Part of a small language model's weights: width 256.
Each number is 200 + 30 x the weight over its row's rms, rounded and kept within 0 to 999. Layers, rows and columns count from 0. The size before them is the row's rms in percent of the matrix's.

# layer 4 attention key, 512x256, rms 0.103, rows 349-391, columns 96-127
105,221,184,229,172,193,180,191,184,199,222,233,217,176,181,247,169,201,176,187,208,234,196,224,184,189,208,142,158,269,207,195,146
113,184,247,214,155,186,214,193,165,144,238,139,179,215,215,183,176,233,175,129,187,193,118,198,202,217,162,193,179,236,212,207,192
094,178,222,220,279,175,219,207,275,223,192,190,188,189,221,220,169,210,225,177,199,164,223,181,195,196,225,203,227,206,228,208,185
100,207,221,185,276,229,182,233,193,213,246,202,208,235,179,255,187,231,202,249,183,145,173,182,247,244,194,212,206,178,179,223,160
105,208,154,150,199,211,235,213,195,137,184,242,233,243,219,196,225,187,242,234,143,220,166,202,161,193,160,166,213,186,223,204,211
103,193,171,218,184,222,179,154,224,187,210,223,220,204,245,206,160,207,239,215,186,201,238,185,183,209,175,192,241,186,134,174,218
106,241,170,207,230,205,169,165,173,207,180,204,180,198,195,249,204,216,217,209,185,204,166,215,174,193,138,179,198,183,184,214,249
113,129,226,224,177,207,202,209,155,190,174,172,197,128,181,230,210,206,221,176,211,178,189,203,196,260,208,118,189,252,206,188,158
114,113,169,205,167,181,182,253,229,237,205,182,150,268,259,213,235,220,187,197,179,178,209,154,256,179,194,189,160,225,233,246,200
097,235,185,155,145,166,157,193,196,221,231,168,202,224,123,217,152,198,218,204,269,185,211,283,233,202,164,185,233,230,203,184,220
108,173,177,202,235,200,171,242,201,156,205,203,202,231,218,158,215,167,217,145,230,216,190,247,143,184,204,226,203,172,181,193,218
108,156,150,148,203,183,183,228,199,190,205,214,150,244,117,259,209,203,148,244,232,204,210,177,207,193,183,227,192,171,263,199,215
104,233,192,231,222,232,187,121,225,230,229,239,182,242,212,181,126,247,155,191,192,235,224,202,161,231,219,214,250,181,197,211,195
087,197,263,206,232,196,207,214,270,214,234,143,187,216,213,185,179,202,146,166,198,176,161,210,206,169,219,219,151,227,197,150,220
115,202,198,203,120,209,171,196,152,161,212,219,226,196,174,241,218,197,204,217,153,218,219,242,189,188,237,185,157,220,244,206,206
102,208,183,244,213,215,187,207,111,188,192,195,226,227,189,246,127,248,227,160,192,174,164,247,142,186,211,216,236,184,249,191,160
097,247,191,174,133,132,222,200,177,168,191,193,150,163,171,173,202,193,179,171,189,163,218,234,216,205,198,244,196,214,180,179,188
099,197,248,198,211,185,239,222,178,218,225,199,188,184,218,208,256,184,204,223,211,169,227,183,196,163,204,274,183,223,226,190,225
110,165,232,201,204,212,183,261,243,210,155,182,205,184,247,193,172,200,179,165,210,183,192,214,183,209,252,228,227,161,193,238,222
098,165,240,188,210,155,225,209,229,254,206,202,142,246,163,203,177,200,229,215,175,194,193,208,218,158,175,248,173,219,194,192,153
110,200,237,179,176,230,231,214,149,199,180,241,218,187,210,207,230,188,257,302,209,167,211,188,177,250,138,200,214,205,229,214,203
094,246,295,173,234,180,187,153,210,235,174,195,149,224,220,167,248,194,261,222,200,226,237,240,188,209,237,194,224,215,197,181,141
100,205,214,218,169,192,185,171,207,208,251,196,227,199,241,193,184,189,215,203,154,190,229,225,231,173,228,229,170,154,171,201,188
107,252,157,206,202,152,195,193,176,215,193,188,180,260,226,221,227,201,165,194,231,214,251,225,185,212,226,195,191,201,269,183,215
104,241,202,210,210,226,249,179,171,105,210,224,232,203,239,201,192,183,201,162,226,182,232,229,209,230,134,253,133,236,206,229,198
109,224,226,202,240,172,162,204,204,201,164,245,137,185,174,171,227,218,198,193,183,231,182,216,222,118,220,215,201,163,144,166,188
100,200,180,160,218,224,272,171,189,239,212,186,158,184,176,187,220,183,187,225,178,186,242,242,245,179,203,252,197,193,222,203,202
101,174,167,226,219,182,206,215,220,198,178,213,248,220,206,211,189,194,212,223,183,214,201,270,196,220,229,143,183,212,204,226,203
109,188,199,135,166,140,194,168,285,225,205,206,141,169,263,180,241,151,163,168,155,222,240,178,175,167,192,229,110,232,196,201,201
110,183,189,183,204,162,235,199,217,178,192,159,185,187,191,148,190,151,202,229,182,188,231,199,170,255,159,218,194,179,260,255,187
112,197,147,239,193,173,191,173,184,196,236,222,198,259,174,204,173,183,180,209,227,228,252,194,231,199,164,220,173,244,224,169,205
105,200,187,220,131,184,177,138,234,198,237,188,228,198,222,225,191,184,178,126,252,182,221,164,198,197,228,184,202,140,196,221,233
111,227,176,183,144,180,153,205,199,205,186,186,158,222,157,202,181,241,184,178,221,215,187,180,247,170,194,229,174,242,160,151,165
098,229,197,198,168,183,139,219,215,168,179,204,215,216,231,266,143,243,223,207,274,152,234,200,176,213,199,166,189,232,163,187,195
105,147,193,143,166,155,166,237,194,214,240,198,247,179,219,194,148,173,218,208,226,225,222,194,182,176,202,195,203,173,213,200,190
083,212,184,199,218,211,198,193,204,214,202,220,171,201,185,236,181,241,230,165,194,248,199,207,221,222,227,206,199,150,207,187,150
078,204,228,221,230,198,209,221,200,137,168,202,170,237,211,183,162,264,200,177,153,167,165,193,175,212,221,229,203,216,229,249,200
097,176,197,199,234,219,219,209,169,189,139,203,160,140,167,194,231,172,261,218,220,155,260,143,191,158,219,209,217,190,211,194,183
084,195,194,213,202,233,176,239,202,151,209,194,267,224,293,157,187,243,192,221,198,199,168,217,215,154,242,236,247,256,249,204,202
081,200,174,206,178,211,235,157,176,209,239,205,209,182,214,245,219,202,169,220,207,187,223,225,182,250,195,202,163,223,190,219,163
093,156,194,172,200,243,215,141,200,215,194,202,188,161,197,195,154,175,166,216,222,207,199,211,211,172,233,193,194,135,212,199,239
084,193,219,193,244,198,195,194,217,186,190,195,250,236,224,189,149,213,174,206,230,211,200,225,195,176,198,147,183,158,218,206,249
092,250,162,186,174,163,199,209,156,189,176,205,205,186,158,208,260,172,212,143,186,228,210,206,169,212,177,212,176,210,146,203,175
# layer 4 attention query, 512x256, rms 0.105, rows 350-392, columns 96-127
095,200,208,188,198,185,272,155,152,174,215,209,161,211,211,217,199,259,194,158,232,179,230,215,228,222,171,135,159,210,216,195,204
098,194,198,245,201,142,141,166,235,204,206,219,208,199,212,185,197,216,179,172,165,167,164,202,157,102,220,157,187,166,135,263,167
093,241,207,252,258,256,194,155,233,201,268,231,247,227,224,205,173,207,193,204,185,244,183,241,162,182,206,200,229,146,223,179,264
095,206,176,281,196,228,189,196,240,223,167,211,207,154,227,168,190,215,186,148,219,237,141,182,107,222,217,200,246,157,166,188,224
110,250,212,201,200,178,249,205,172,260,179,147,195,202,236,251,250,219,187,196,215,223,197,213,197,201,203,208,197,171,185,198,168
093,211,168,214,164,218,207,181,188,199,183,242,229,214,190,213,209,226,251,227,197,184,162,241,156,192,195,220,154,228,250,180,240
122,183,212,183,185,144,225,170,238,148,157,176,168,147,229,172,204,263,255,214,134,184,237,227,271,223,197,190,173,194,221,229,192
117,142,214,184,166,222,201,229,224,199,214,152,176,190,178,170,189,198,191,208,191,155,193,164,208,208,176,216,235,198,164,284,212
108,219,195,198,202,140,206,182,201,218,190,195,192,197,213,205,199,240,220,171,209,197,181,181,131,194,240,183,176,157,190,225,201
101,221,172,154,157,248,190,260,194,206,201,172,173,243,178,194,169,231,261,175,158,202,184,238,254,231,150,206,211,174,191,187,186
094,167,232,193,174,199,135,166,255,267,266,217,239,224,247,203,213,231,145,195,136,210,201,215,145,216,190,171,209,230,218,215,226
115,145,221,243,144,222,155,193,158,214,200,177,149,187,210,254,186,156,181,169,207,193,200,185,186,160,208,191,189,227,204,191,201
120,161,195,218,226,226,233,165,230,134,240,214,213,199,251,207,254,250,215,225,185,200,201,217,245,184,186,203,157,147,216,230,168
125,220,240,167,219,209,207,278,177,223,200,203,204,219,209,211,191,199,223,191,203,203,198,210,249,282,240,190,265,212,227,149,197
117,210,229,266,122,211,192,180,179,203,135,197,143,167,202,158,159,235,201,219,183,186,182,200,213,184,243,162,198,167,150,231,180
116,142,196,191,162,199,199,239,196,228,189,186,220,164,220,160,149,255,175,182,184,196,219,206,222,173,190,253,234,200,181,251,193
098,197,189,234,190,180,197,288,244,181,221,198,232,165,177,154,200,166,164,195,227,189,235,241,192,270,162,204,241,199,185,183,224
090,150,208,191,170,191,146,202,172,167,180,225,193,184,169,194,207,223,189,195,211,153,190,164,186,182,183,214,137,224,196,234,204
120,207,199,239,237,200,240,176,235,184,196,221,220,217,200,198,205,218,168,189,203,236,202,247,172,152,231,156,167,190,157,232,176
117,241,176,212,227,171,239,202,262,135,197,210,290,208,208,174,191,168,194,250,228,220,211,207,222,264,223,251,264,235,246,143,211
113,200,217,248,219,160,175,229,199,250,178,192,234,188,169,174,149,214,204,222,105,208,221,210,160,198,230,227,239,249,199,243,202
115,182,214,151,204,176,198,257,184,225,170,228,200,166,217,206,184,160,198,197,274,172,219,235,122,137,202,232,195,201,168,171,219
142,208,176,196,172,212,202,212,175,194,185,239,192,141,149,171,151,206,203,202,192,199,205,157,151,215,215,207,133,183,155,235,187
084,245,188,175,180,178,201,166,192,205,217,215,205,212,146,146,188,228,294,201,235,182,193,249,251,250,199,183,197,264,209,218,166
126,200,184,230,177,199,193,224,169,200,214,157,209,183,192,190,228,213,230,201,236,220,210,264,211,173,228,181,172,227,202,141,194
107,131,187,183,143,187,232,253,231,202,249,195,215,244,171,130,225,143,194,230,229,159,244,226,182,203,186,213,228,230,202,187,217
100,216,164,245,256,217,207,122,231,193,199,175,235,216,204,220,204,212,191,182,176,225,176,209,190,172,170,160,217,181,164,205,227
107,184,200,199,222,217,209,205,192,127,224,194,199,189,165,202,213,214,160,151,223,169,169,148,201,171,229,216,138,238,153,218,177
105,220,176,154,214,227,222,190,242,215,200,184,239,214,210,192,153,234,242,127,207,244,174,173,234,206,151,184,211,170,202,205,184
097,260,219,216,163,142,191,217,200,184,201,185,212,205,181,195,143,168,226,187,228,214,245,219,250,161,190,204,215,179,176,208,187
090,127,219,198,177,219,161,233,141,190,190,174,180,129,151,214,190,193,181,172,203,159,206,195,239,237,169,259,171,252,187,159,203
111,212,219,170,221,122,177,149,190,266,227,203,160,197,228,222,212,200,264,168,243,178,205,225,236,205,176,172,122,196,207,285,156
100,182,226,185,182,187,223,234,158,212,172,195,160,185,210,223,200,222,248,224,154,171,182,209,186,248,215,220,177,145,252,221,216
117,190,226,167,193,186,195,230,145,171,179,176,147,178,211,207,168,151,218,150,186,195,216,178,231,123,215,240,182,211,171,193,218
076,196,160,219,219,206,198,241,206,137,178,163,208,230,264,160,186,194,170,192,162,199,191,163,216,172,190,213,186,186,247,200,157
119,179,199,215,199,222,208,253,202,187,182,242,195,154,223,188,274,205,189,207,189,183,150,198,192,174,219,150,232,188,203,189,171
137,213,171,192,245,161,186,144,260,190,245,227,141,165,151,195,214,164,189,178,232,264,173,236,206,192,240,197,205,228,167,154,162
099,175,150,199,169,196,187,171,206,205,230,228,133,187,196,203,177,192,198,212,231,225,180,185,271,195,192,208,238,234,213,193,236
082,192,198,209,209,151,220,213,204,208,174,162,191,171,150,221,265,199,235,170,228,197,149,250,231,192,249,160,235,160,171,193,179
085,176,224,207,250,235,155,222,203,175,173,251,170,159,222,182,162,175,192,210,135,185,221,159,169,184,203,240,190,206,223,205,203
086,195,263,169,216,214,172,253,139,162,176,216,185,168,191,161,196,193,159,166,196,185,219,167,165,191,206,243,186,175,175,220,194
088,209,202,199,164,154,194,194,214,136,205,155,226,204,179,204,224,194,172,177,171,164,243,206,176,207,230,199,164,162,185,212,207
075,195,190,223,192,239,151,170,201,168,225,237,163,173,180,177,209,246,235,195,181,160,199,207,278,213,195,202,195,236,205,228,163
# layer 4 attention value, 512x256, rms 0.0729, rows 320-383, columns 96-127
095,212,202,212,172,143,224,200,183,187,182,207,163,237,175,175,233,204,211,180,269,183,241,151,245,208,204,202,258,139,280,138,197
108,305,180,169,137,210,197,173,206,217,180,145,182,137,198,151,199,184,196,214,207,178,302,123,204,187,233,177,221,187,242,159,178
098,163,216,239,243,263,220,169,109,206,241,227,218,204,217,169,201,245,241,224,147,203,190,223,192,185,187,235,205,190,181,252,195
104,189,148,199,189,193,225,209,149,173,185,212,271,195,225,191,178,200,155,179,204,226,170,170,194,182,218,159,157,156,174,188,208
097,157,165,212,195,223,210,154,186,204,222,201,196,186,192,225,188,193,231,183,167,202,161,195,280,196,226,198,192,256,197,205,185
100,252,200,276,188,168,199,183,176,192,191,231,202,173,199,194,209,202,236,201,231,217,153,142,204,184,156,191,216,236,168,189,202
101,229,220,168,212,220,248,268,132,141,203,200,208,200,169,150,210,218,238,232,246,169,241,251,251,203,203,181,184,205,235,259,197
095,185,222,235,224,201,225,239,249,226,194,224,213,154,203,186,200,180,193,208,154,234,187,218,175,224,189,229,222,236,205,178,224
103,221,199,212,187,189,206,232,177,222,223,162,193,146,191,193,210,205,214,173,226,218,194,206,261,219,247,216,194,179,224,168,220
106,186,217,245,217,228,168,199,119,198,202,182,206,272,154,218,176,250,234,199,178,205,170,289,200,200,194,207,177,203,183,255,206
097,202,180,201,214,216,187,147,167,184,189,225,128,262,181,216,195,213,246,190,173,156,213,276,254,205,164,146,216,149,221,152,220
090,277,194,192,209,186,183,197,214,234,194,185,192,162,217,256,170,200,217,185,231,276,202,239,251,187,198,207,207,185,177,144,175
098,168,257,240,183,202,185,172,188,246,178,201,215,196,249,229,193,166,134,175,209,201,136,205,224,216,216,204,191,120,182,203,218
112,175,256,213,200,152,247,198,255,160,161,181,183,216,243,188,201,186,145,163,239,216,282,190,202,192,245,192,222,143,225,184,204
098,157,233,176,206,186,200,195,162,224,182,183,152,217,186,211,225,204,135,191,159,192,179,190,185,227,191,248,186,181,198,184,199
093,185,127,116,187,215,220,201,178,218,189,233,164,163,212,174,167,224,174,168,166,224,216,149,257,214,230,201,188,205,161,198,198
098,202,198,202,201,180,200,143,217,187,230,225,231,144,173,255,188,160,181,192,172,214,125,165,229,206,180,204,157,281,137,195,198
091,197,168,160,249,216,99,168,160,222,208,200,194,172,193,234,165,190,217,244,148,243,251,193,170,192,184,163,195,190,207,155,203
092,218,129,235,206,195,162,199,194,223,214,178,205,253,130,148,191,162,154,210,190,157,180,221,194,190,250,184,233,210,221,249,173
099,143,210,197,211,234,140,167,212,238,206,153,151,194,216,165,181,153,247,187,217,193,197,187,140,191,208,185,205,170,238,256,180
088,191,183,200,198,166,235,174,208,185,180,234,228,191,229,222,138,218,202,215,209,184,213,286,227,179,213,246,257,223,228,260,161
104,207,188,198,185,251,123,158,220,198,188,216,184,192,181,185,194,187,193,225,203,192,211,187,157,199,156,185,191,245,212,215,207
099,249,213,232,189,193,218,191,185,185,214,211,228,185,180,196,186,205,264,154,214,174,191,208,236,188,190,200,189,282,203,194,203
107,157,235,188,254,241,217,196,219,227,212,249,213,120,224,183,212,212,140,201,146,185,226,203,235,181,204,165,200,176,224,182,198
093,171,185,169,239,189,207,204,231,233,157,152,226,241,241,193,253,172,157,190,149,174,239,158,198,157,184,219,209,138,199,246,204
108,198,216,214,159,200,228,167,186,193,225,242,204,223,231,249,227,171,212,177,243,219,173,203,238,144,206,241,166,229,184,194,177
092,113,201,180,217,163,229,184,265,146,199,191,174,213,214,189,219,203,188,226,209,211,275,174,208,188,210,211,213,168,242,209,196
092,195,237,227,180,184,217,201,203,211,207,240,183,182,169,220,188,171,242,221,204,196,167,241,245,215,201,175,230,253,210,233,193
096,191,183,186,238,208,195,198,230,225,177,198,228,145,179,133,199,173,208,208,204,169,226,166,204,166,223,182,189,169,160,221,194
098,214,207,170,157,212,105,181,231,217,187,205,209,232,157,177,230,196,166,162,148,191,210,154,175,168,260,212,212,214,217,152,191
106,148,198,195,189,158,158,192,205,231,244,194,192,201,122,213,215,174,193,259,202,233,226,162,199,233,218,220,209,275,200,146,228
093,155,154,199,190,243,229,245,211,210,217,189,227,208,253,283,165,233,170,248,204,215,208,239,244,162,181,186,212,197,201,225,206
097,175,214,222,206,167,215,219,209,288,160,133,185,146,231,201,185,184,139,163,181,180,191,231,194,191,216,207,213,145,195,163,208
104,230,250,148,210,214,282,223,165,202,226,275,223,142,187,198,178,233,233,218,213,216,185,154,67,193,182,193,165,214,146,144,207
105,190,194,192,219,238,138,122,218,190,166,186,149,258,231,262,179,199,180,192,156,218,177,196,134,194,194,204,206,161,172,257,234
104,192,141,159,198,201,229,299,150,216,181,136,219,203,226,184,175,204,282,192,270,227,225,211,198,190,207,204,193,187,210,216,195
106,186,203,185,188,93,165,176,208,182,181,243,274,139,220,257,198,239,164,221,208,202,204,180,182,215,190,177,207,200,172,227,185
109,168,177,242,211,243,196,128,151,191,209,203,200,208,185,207,230,204,220,218,146,177,183,199,197,197,190,187,171,191,201,248,204
101,204,181,192,196,193,165,161,222,287,217,195,183,227,206,174,214,176,209,229,188,173,242,218,163,201,196,226,225,195,246,238,222
090,233,164,197,178,199,254,251,198,199,196,173,225,206,202,254,179,157,132,210,184,193,208,184,237,173,213,218,212,187,185,222,187
100,196,227,180,256,247,152,229,213,223,189,197,201,232,212,183,189,194,160,200,183,180,185,201,194,229,189,196,189,195,218,190,202
111,232,156,184,210,239,165,190,189,248,143,178,168,236,181,185,189,191,184,211,144,179,205,230,189,174,221,208,210,218,230,188,199
097,144,165,169,206,168,226,237,239,226,212,190,215,221,179,180,257,205,181,174,231,198,201,234,197,186,169,243,208,177,217,186,169
096,242,139,230,194,170,229,166,185,157,182,152,219,178,183,237,195,215,187,200,255,212,163,264,207,194,170,189,209,244,170,193,201
098,181,220,208,193,205,165,194,125,267,198,238,234,244,160,224,221,213,225,220,221,204,193,161,130,228,235,171,191,227,198,174,233
090,161,180,158,201,221,228,193,170,177,191,131,158,246,156,198,214,229,177,232,128,184,210,221,231,212,175,225,200,172,184,169,233
092,209,178,221,184,246,200,128,219,181,204,211,173,213,127,183,213,188,198,168,169,164,206,210,217,149,174,256,220,188,219,254,159
095,196,211,139,238,192,201,188,229,124,211,235,181,237,177,247,207,210,184,200,244,188,190,238,218,233,215,203,190,204,193,238,179
100,210,212,162,214,194,194,246,247,141,146,189,207,213,252,170,241,205,149,206,184,187,226,184,258,187,211,206,211,162,252,212,162
105,163,142,171,191,175,271,228,248,214,142,172,195,184,216,179,175,206,224,178,202,213,202,201,160,221,199,194,221,111,199,219,212
091,211,190,271,194,202,180,153,205,228,183,195,194,179,263,223,226,207,203,185,146,196,184,151,203,208,238,172,158,152,202,195,202
098,160,158,173,218,185,151,145,249,250,164,198,125,229,140,240,254,174,124,162,192,204,172,257,211,193,217,201,187,172,168,221,213
089,118,162,169,192,195,172,231,201,208,225,197,240,177,211,163,204,181,243,250,180,209,258,169,205,195,218,150,193,237,216,185,212
093,246,167,209,212,228,138,209,194,223,184,181,122,187,214,250,235,211,152,160,231,206,188,219,184,177,228,220,158,176,222,234,186
101,283,259,228,184,218,145,196,156,225,244,214,212,209,248,266,166,191,220,179,229,224,209,209,196,197,209,197,221,194,254,236,185
104,184,163,174,201,224,162,262,192,212,137,160,202,167,198,156,213,159,150,199,202,174,215,183,210,204,214,151,225,200,223,149,184
104,192,211,266,210,153,245,205,167,223,217,205,230,158,202,262,187,193,224,201,167,200,155,191,144,218,171,187,143,195,182,204,234
100,198,234,243,231,219,192,183,145,194,228,189,192,194,162,168,182,212,249,207,204,208,168,221,213,158,201,164,173,206,192,189,230
110,189,181,185,208,225,143,201,145,212,163,183,190,287,164,277,227,216,223,222,176,170,220,234,191,180,170,198,213,185,204,247,218
096,190,225,237,193,138,202,192,249,264,181,174,187,201,254,250,195,150,141,177,200,227,172,215,233,169,218,211,178,178,202,236,206
094,217,211,209,212,170,139,171,172,205,166,151,187,193,210,225,213,172,194,199,210,184,187,172,134,166,213,187,189,196,215,151,202
095,259,163,195,144,214,180,216,175,235,186,211,185,195,230,258,220,191,197,189,222,174,234,204,180,215,222,200,232,222,239,176,207
089,285,238,258,194,165,184,146,241,191,218,217,181,225,176,239,169,225,200,181,180,166,173,232,146,189,180,177,231,201,194,208,200
101,181,209,204,232,216,179,193,257,255,171,216,144,181,165,188,236,185,162,200,159,164,199,154,170,174,216,258,190,189,190,211,199
# layer 4 attention output (transposed), 512x256, rms 0.0984, rows 320-383, columns 96-127
114,201,194,155,192,176,194,260,168,165,171,201,187,200,227,214,205,195,219,147,180,168,182,195,156,224,282,220,177,198,217,237,134
107,184,214,196,208,215,219,189,197,197,148,268,222,217,258,212,221,211,198,244,209,182,204,210,279,229,180,219,149,223,170,240,167
116,195,196,210,211,223,237,191,218,168,207,145,259,205,165,228,194,233,204,169,216,179,200,208,270,192,214,220,224,217,257,200,198
111,220,222,186,223,194,208,175,207,145,185,197,234,201,226,156,201,156,165,237,165,181,229,191,181,199,188,224,171,165,169,192,218
113,241,220,173,187,241,240,190,180,230,204,211,175,172,183,181,170,247,174,166,162,198,210,205,145,164,195,204,244,165,241,200,191
111,236,173,194,234,219,224,186,241,157,174,224,162,200,243,193,252,178,196,232,246,173,200,193,187,180,185,212,132,188,210,231,222
109,196,201,207,220,250,176,131,225,183,171,174,208,215,193,174,245,171,161,213,246,189,135,192,155,214,233,182,243,229,164,167,244
102,127,182,192,170,160,175,219,213,198,202,239,187,132,229,202,225,224,212,180,195,181,245,170,176,194,221,193,230,215,230,152,235
108,177,179,208,218,160,199,197,184,176,202,224,119,222,192,227,172,175,146,220,268,191,261,181,246,204,193,237,168,177,228,163,148
114,206,196,203,180,181,243,208,146,135,201,202,192,165,232,173,144,193,215,229,229,214,201,235,209,238,168,215,199,241,204,211,242
107,185,210,206,291,198,253,179,210,190,196,190,196,211,305,168,181,194,193,207,185,221,157,207,165,238,205,223,211,193,205,220,161
112,197,218,213,254,156,205,202,239,206,250,170,210,204,157,206,253,181,223,182,202,191,232,229,202,210,175,137,186,209,215,198,176
102,259,232,195,267,134,164,187,230,188,222,201,180,201,221,225,227,266,204,223,183,207,183,141,243,204,227,184,228,275,187,169,210
109,157,230,239,192,183,193,210,176,155,220,205,202,174,205,195,223,157,248,235,174,211,199,215,190,185,201,215,197,212,206,237,154
109,253,178,182,180,211,185,234,188,208,184,222,210,174,194,185,179,189,169,216,222,232,190,157,160,201,174,157,223,232,172,214,166
109,248,221,211,215,252,209,188,234,178,196,178,238,179,188,219,185,212,198,216,189,222,219,266,232,187,189,213,199,209,184,231,208
106,198,190,202,225,229,234,167,194,161,235,193,185,214,209,195,246,218,189,162,177,119,230,207,207,218,202,187,239,201,213,167,201
105,204,240,228,187,183,177,197,211,207,199,218,156,286,195,182,221,173,192,188,179,170,189,176,121,157,236,173,193,204,207,219,168
109,219,182,175,168,191,174,187,193,182,190,171,201,183,190,212,163,260,262,200,169,200,170,236,223,228,171,216,137,213,244,187,201
109,220,204,187,211,207,176,191,203,184,168,238,192,211,154,232,229,167,190,236,166,195,233,175,173,224,194,200,209,188,175,156,176
110,241,319,211,170,126,164,194,198,173,227,201,204,234,209,178,224,205,208,218,210,149,189,158,177,223,224,201,173,180,250,190,200
108,176,225,201,185,232,210,188,151,206,191,234,151,280,192,178,221,178,221,258,219,167,172,168,165,188,183,169,139,170,221,183,223
107,195,219,142,186,199,194,178,206,223,219,205,236,234,246,174,190,221,201,171,203,236,209,181,174,194,181,194,289,216,155,190,215
101,237,212,245,247,160,208,214,248,191,210,231,227,245,189,193,189,176,192,221,213,223,144,185,212,194,249,211,228,181,135,185,220
108,188,137,179,208,205,165,152,196,213,208,203,178,191,233,211,181,211,202,193,252,138,185,227,208,205,185,242,221,197,240,202,227
112,213,226,208,162,225,221,178,232,197,210,160,190,194,247,221,202,204,196,220,237,154,241,230,225,206,207,187,209,146,234,157,121
107,205,224,217,256,229,203,201,245,205,192,232,177,162,206,223,188,188,216,193,250,218,168,194,101,215,155,190,181,232,202,153,208
108,175,210,196,193,184,166,214,196,212,201,178,174,188,274,204,226,247,171,150,191,191,149,201,174,199,183,197,228,200,224,219,199
109,199,217,197,202,200,180,145,175,166,207,212,148,207,138,253,256,190,250,195,205,217,152,225,226,190,191,195,239,196,168,210,174
109,209,181,201,231,214,177,208,230,192,133,180,218,187,143,227,183,172,207,184,194,148,239,221,189,198,201,202,223,236,203,189,175
106,194,203,216,182,214,186,210,142,213,203,271,194,204,163,156,267,227,198,175,166,182,223,250,137,226,212,192,215,167,213,186,249
111,194,201,185,204,177,208,203,215,146,247,203,205,174,232,208,187,197,261,183,192,182,175,231,145,225,225,181,239,179,178,222,251
105,237,184,225,184,226,221,153,197,194,217,171,184,218,142,160,194,263,185,233,149,177,227,170,151,186,186,201,212,214,263,194,202
112,222,192,247,175,191,208,185,185,172,267,219,215,188,165,213,196,167,200,271,162,197,216,215,155,209,229,186,199,204,266,142,213
101,163,182,168,207,234,253,204,174,175,282,158,148,145,170,188,269,215,195,202,242,207,195,171,235,186,186,170,227,222,231,202,203
112,204,208,240,246,249,183,192,174,172,194,208,205,141,273,229,225,191,200,148,188,178,218,204,211,200,182,216,172,185,187,124,172
112,191,178,247,184,188,220,158,205,181,164,232,179,231,217,169,180,194,198,234,270,165,214,200,193,99,204,150,169,290,197,238,178
108,189,183,192,181,172,226,190,166,203,199,195,192,227,215,205,222,189,224,171,185,180,234,159,250,163,239,210,214,154,183,179,245
097,176,139,247,191,181,191,192,185,220,219,222,203,209,227,187,205,170,219,194,186,214,165,216,209,132,218,202,202,208,228,153,187
106,204,176,220,207,162,168,226,217,219,194,195,165,197,218,158,231,193,224,249,122,169,122,212,192,178,253,212,211,231,204,248,255
109,228,251,165,183,200,198,193,196,176,196,244,279,201,187,198,209,243,199,168,186,198,207,171,219,205,210,229,226,144,201,147,209
111,197,264,235,193,226,142,232,248,167,175,195,233,186,219,231,215,200,194,219,201,110,187,184,204,193,213,223,221,210,207,226,188
115,175,200,238,224,176,234,201,205,225,246,193,200,145,200,229,206,257,221,242,121,148,203,210,226,202,196,185,186,190,264,255,158
106,193,226,183,133,212,211,242,178,241,207,231,114,244,142,232,157,198,223,228,197,197,193,198,227,206,198,230,134,157,146,192,162
108,166,137,208,198,199,215,222,184,191,208,183,216,247,172,191,207,184,189,224,232,230,225,201,228,211,133,214,158,170,177,213,161
107,172,180,216,174,185,206,177,211,208,194,182,236,172,213,193,208,162,226,189,219,205,224,190,211,168,185,155,221,161,235,217,241
113,183,216,244,186,202,205,151,265,185,218,226,191,226,236,161,225,222,188,205,195,209,190,169,216,237,204,175,221,206,238,151,268
108,227,262,190,206,237,160,213,212,237,173,200,151,169,208,231,235,212,188,189,210,217,192,220,250,210,213,215,186,227,154,206,150
109,173,190,248,212,186,202,164,159,202,199,216,217,246,195,208,176,153,202,176,164,248,182,228,199,195,201,130,196,234,173,191,191
106,187,214,209,200,222,173,185,225,208,218,234,197,173,201,212,167,205,197,202,190,267,208,182,199,209,228,205,217,202,196,197,194
107,209,263,116,173,232,203,190,279,177,167,213,177,200,187,173,221,157,206,136,202,153,170,243,247,209,171,267,235,210,176,181,165
103,202,254,184,195,228,213,197,193,195,175,174,133,225,185,222,166,232,227,226,214,196,220,205,216,168,164,159,212,239,195,255,204
105,195,204,239,221,180,193,217,212,201,221,206,171,163,196,211,205,271,224,191,217,190,189,215,165,208,217,224,211,169,216,224,278
103,229,159,242,181,131,194,177,182,149,204,165,147,189,195,238,155,159,193,215,189,189,198,217,176,196,216,235,248,182,222,223,240
114,187,203,203,213,144,211,175,200,124,225,216,155,190,154,216,232,174,214,168,189,134,209,196,247,204,274,197,230,221,211,171,199
112,187,188,214,151,211,211,163,207,203,169,176,257,244,263,192,167,283,216,168,160,180,191,183,217,220,155,213,170,216,229,248,127
109,242,217,185,197,233,230,174,202,224,230,204,184,246,226,211,186,218,165,168,186,211,213,188,234,173,223,214,211,182,216,164,225
110,199,183,189,239,159,195,199,235,211,141,153,191,201,205,168,221,185,147,255,211,208,172,181,131,222,222,210,172,194,151,188,192
102,218,206,188,191,226,184,162,162,134,210,215,213,226,215,221,228,167,219,182,173,140,212,220,214,215,162,185,181,226,142,196,203
111,248,163,164,232,245,196,173,211,202,178,165,265,196,155,225,197,207,202,196,233,193,171,206,252,192,168,177,205,173,166,168,196
111,222,236,139,197,209,198,158,150,246,232,271,220,222,223,187,241,176,203,212,184,207,232,215,184,201,176,167,190,150,195,225,238
112,173,196,220,211,189,206,215,189,212,218,264,216,213,179,160,138,151,214,157,203,230,253,224,241,183,175,155,186,246,212,199,233
106,181,174,211,208,214,177,170,221,159,198,199,270,191,193,185,227,204,175,242,188,147,199,213,237,191,204,191,228,256,232,207,243
103,210,206,219,215,233,192,181,186,243,217,199,240,137,196,167,195,206,195,248,180,196,178,217,173,200,221,186,206,231,200,208,155